Each number is 50 + 12 x the weight over its row's rms, rounded and kept within 0 to 99. Layers, rows and columns count from 0. The size before them is the row's rms in percent of the matrix's.

# layer 6 attention query, 96x96, rms 0.121, rows 79-93, columns 0-47
120:63 53 59 69 60 52 52 71 50 34 45 61 70 69 68 30 49 48 73 61 64 52 29 56 48 36 36 49 51 27 54 61 62 36 44 66 62 29 51 63 42 56 50 55 74 58 51 58
101:56 56 52 42 31 45 51 25 39 40 35 36 54 59 35 53 60 66 28 38 43 35 34 45 31 65 37 52 38 44 53 39 55 53 57 40 63 68 37 38 63 56 43 52 30 44 71 29
098:57 58 46 53 39 60 53 44 53 34 53 71 36 68 58 42 48 69 57 34 34 72 71 45 39 69 47 65 39 46 55 63 66 51 55 53 33 62 59 70 43 49 80 45 43 51 70 50
096:59 57 47 18 52 41 46 47 45 29 59 40 50 45 53 45 66 58 41 60 53 45 32 61 56 59 69 51 68 46 35 67 48 45 50 45 51 57 75 60 34 29 34 57 55 49 51 49
097:56 42 52 41 43 62 23 38 47 64 44 45 32 53 39 52 66 65 33 35 53 56 27 43 52 47 38 66 45 52 44 32 42 46 63 36 39 58 49 47 56 49 51 45 59 40 52 42
105:55 57 27 38 63 48 56 55 46 35 52 55 43 67 51 57 39 65 49 35 45 37 55 38 55 63 44 28 54 43 46 29 39 62 54 47 37 42 56 64 54 46 48 67 56 68 64 66
115:50 55 62 43 52 41 47 53 50 59 44 45 45 64 48 61 51 57 66 39 44 36 37 33 34 44 45 43 18 40 54 24 37 56 46 40 53 48 76 38 53 42 47 62 34 54 43 50
115:57 42 68 32 40 51 46 61 62 81 31 50 59 36 39 64 39 50 52 50 49 35 49 49 75 58 31 51 54 52 68 53 76 58 42 44 45 61 65 66 55 46 48 48 59 23 62 57
104:60 26 58 40 54 32 55 54 53 33 64 52 39 60 79 17 45 62 46 61 63 46 43 38 32 73 66 48 47 62 40 60 40 44 55 36 36 28 51 58 49 41 67 61 41 53 39 42
102:57 71 50 58 54 38 43 67 65 43 48 51 53 56 56 45 56 47 48 54 40 49 51 63 48 46 61 36 62 36 47 66 60 35 19 48 56 50 57 61 40 63 67 75 52 83 42 42
101:47 46 57 25 58 67 54 32 53 39 63 43 51 54 41 60 52 45 43 54 47 42 52 53 56 59 44 31 33 44 48 53 56 31 45 69 38 47 62 80 40 69 48 31 45 59 50 30
108:59 57 44 59 51 58 37 48 44 64 60 54 54 45 56 37 47 47 47 58 44 55 31 41 54 38 42 65 42 38 43 65 36 73 53 56 68 38 49 34 68 42 65 36 66 60 42 25
110:54 41 45 39 64 50 56 25 52 47 64 60 50 29 53 29 60 51 38 40 40 37 54 47 59 59 76 63 75 46 42 67 57 71 53 38 52 44 46 40 53 33 57 52 41 52 52 52
098:46 26 56 40 38 38 61 49 54 50 46 53 41 63 45 24 60 68 13 58 48 56 55 34 44 48 58 57 46 39 27 47 44 59 47 33 56 64 43 58 61 50 36 52 55 47 33 41
098:43 54 38 51 52 37 34 45 59 21 72 61 72 31 60 45 33 62 23 59 32 56 40 49 44 65 60 31 47 56 37 52 50 29 50 70 41 52 46 38 42 40 46 43 34 61 59 30
# layer 6 attention key, 96x96, rms 0.125, rows 79-92, columns 0-47
103:45 34 60 68 46 68 65 66 39 39 41 41 49 55 63 34 67 66 42 61 63 51 46 61 52 38 60 40 61 62 67 42 46 39 48 46 52 46 42 61 63 41 28 71 75 81 48 52
096:58 43 43 45 60 29 69 41 74 25 50 59 62 46 40 55 66 53 39 49 60 39 65 53 59 49 41 53 35 53 70 50 46 35 51 44 40 35 48 46 44 72 63 52 42 43 74 57
101:50 50 40 58 51 46 61 80 50 52 37 64 54 67 39 54 45 67 42 46 36 58 73 33 48 51 45 51 55 53 58 53 54 40 66 69 36 53 59 71 56 55 56 51 40 25 93 62
109:44 52 37 42 60 25 32 61 72 36 73 48 46 44 56 30 34 62 38 38 47 49 44 63 49 46 59 60 66 49 50 41 56 52 68 74 51 36 71 74 43 52 43 65 50 49 55 54
103:51 44 43 44 49 45 47 51 57 42 48 62 55 29 34 36 47 56 61 26 48 43 61 37 26 26 37 37 48 48 33 31 36 58 60 57 56 59 45 54 58 49 41 58 26 40 26 49
109:33 63 38 33 61 47 46 49 49 36 73 32 47 60 61 35 39 58 46 46 53 40 38 30 43 64 36 43 61 69 51 38 48 40 55 59 57 46 74 66 31 35 60 69 48 49 53 34
121:62 41 43 46 54 47 55 68 57 52 46 31 50 44 69 62 38 48 90 55 36 37 43 55 59 71 56 60 35 59 45 25 61 40 65 45 41 26 51 42 59 59 32 46 33 40 47 53
122:49 48 51 39 40 69 70 75 60 67 33 49 68 46 37 58 56 56 66 48 49 67 47 56 51 50 19 56 60 40 59 29 55 32 40 69 76 57 38 43 46 52 46 51 43 46 54 30
122:53 48 45 52 60 48 44 54 67 62 49 56 56 55 61 45 37 64 57 63 54 45 42 46 60 71 45 30 62 53 66 44 41 48 50 27 38 44 70 52 68 31 54 73 26 50 53 82
101:33 57 41 67 52 41 61 76 30 28 27 50 50 72 32 41 43 62 56 53 52 65 55 63 39 45 58 62 46 42 74 46 44 61 44 47 43 59 39 37 64 44 67 40 61 54 46 20
114:31 50 71 39 42 66 44 42 26 39 38 32 52 59 33 75 50 44 55 31 32 54 69 53 59 41 57 38 35 55 55 34 53 29 58 39 63 72 41 57 49 50 44 53 43 54 56 47
119:64 43 44 56 52 60 48 22 61 62 30 59 61 44 60 49 50 46 52 44 50 57 27 47 56 46 53 39 65 59 50 66 47 65 48 47 57 42 44 58 63 63 47 60 57 69 38 55
119:67 56 50 46 47 35 64 32 67 54 64 54 56 45 58 26 68 42 56 43 43 48 72 68 61 48 80 60 69 54 36 62 28 51 34 29 59 39 46 30 38 37 46 61 59 56 57 67
084:46 44 57 57 53 36 39 37 96 45 51 47 34 58 61 49 51 53 42 56 36 55 43 63 50 64 52 42 27 36 35 60 26 66 56 52 34 63 55 41 49 34 47 53 77 46 27 51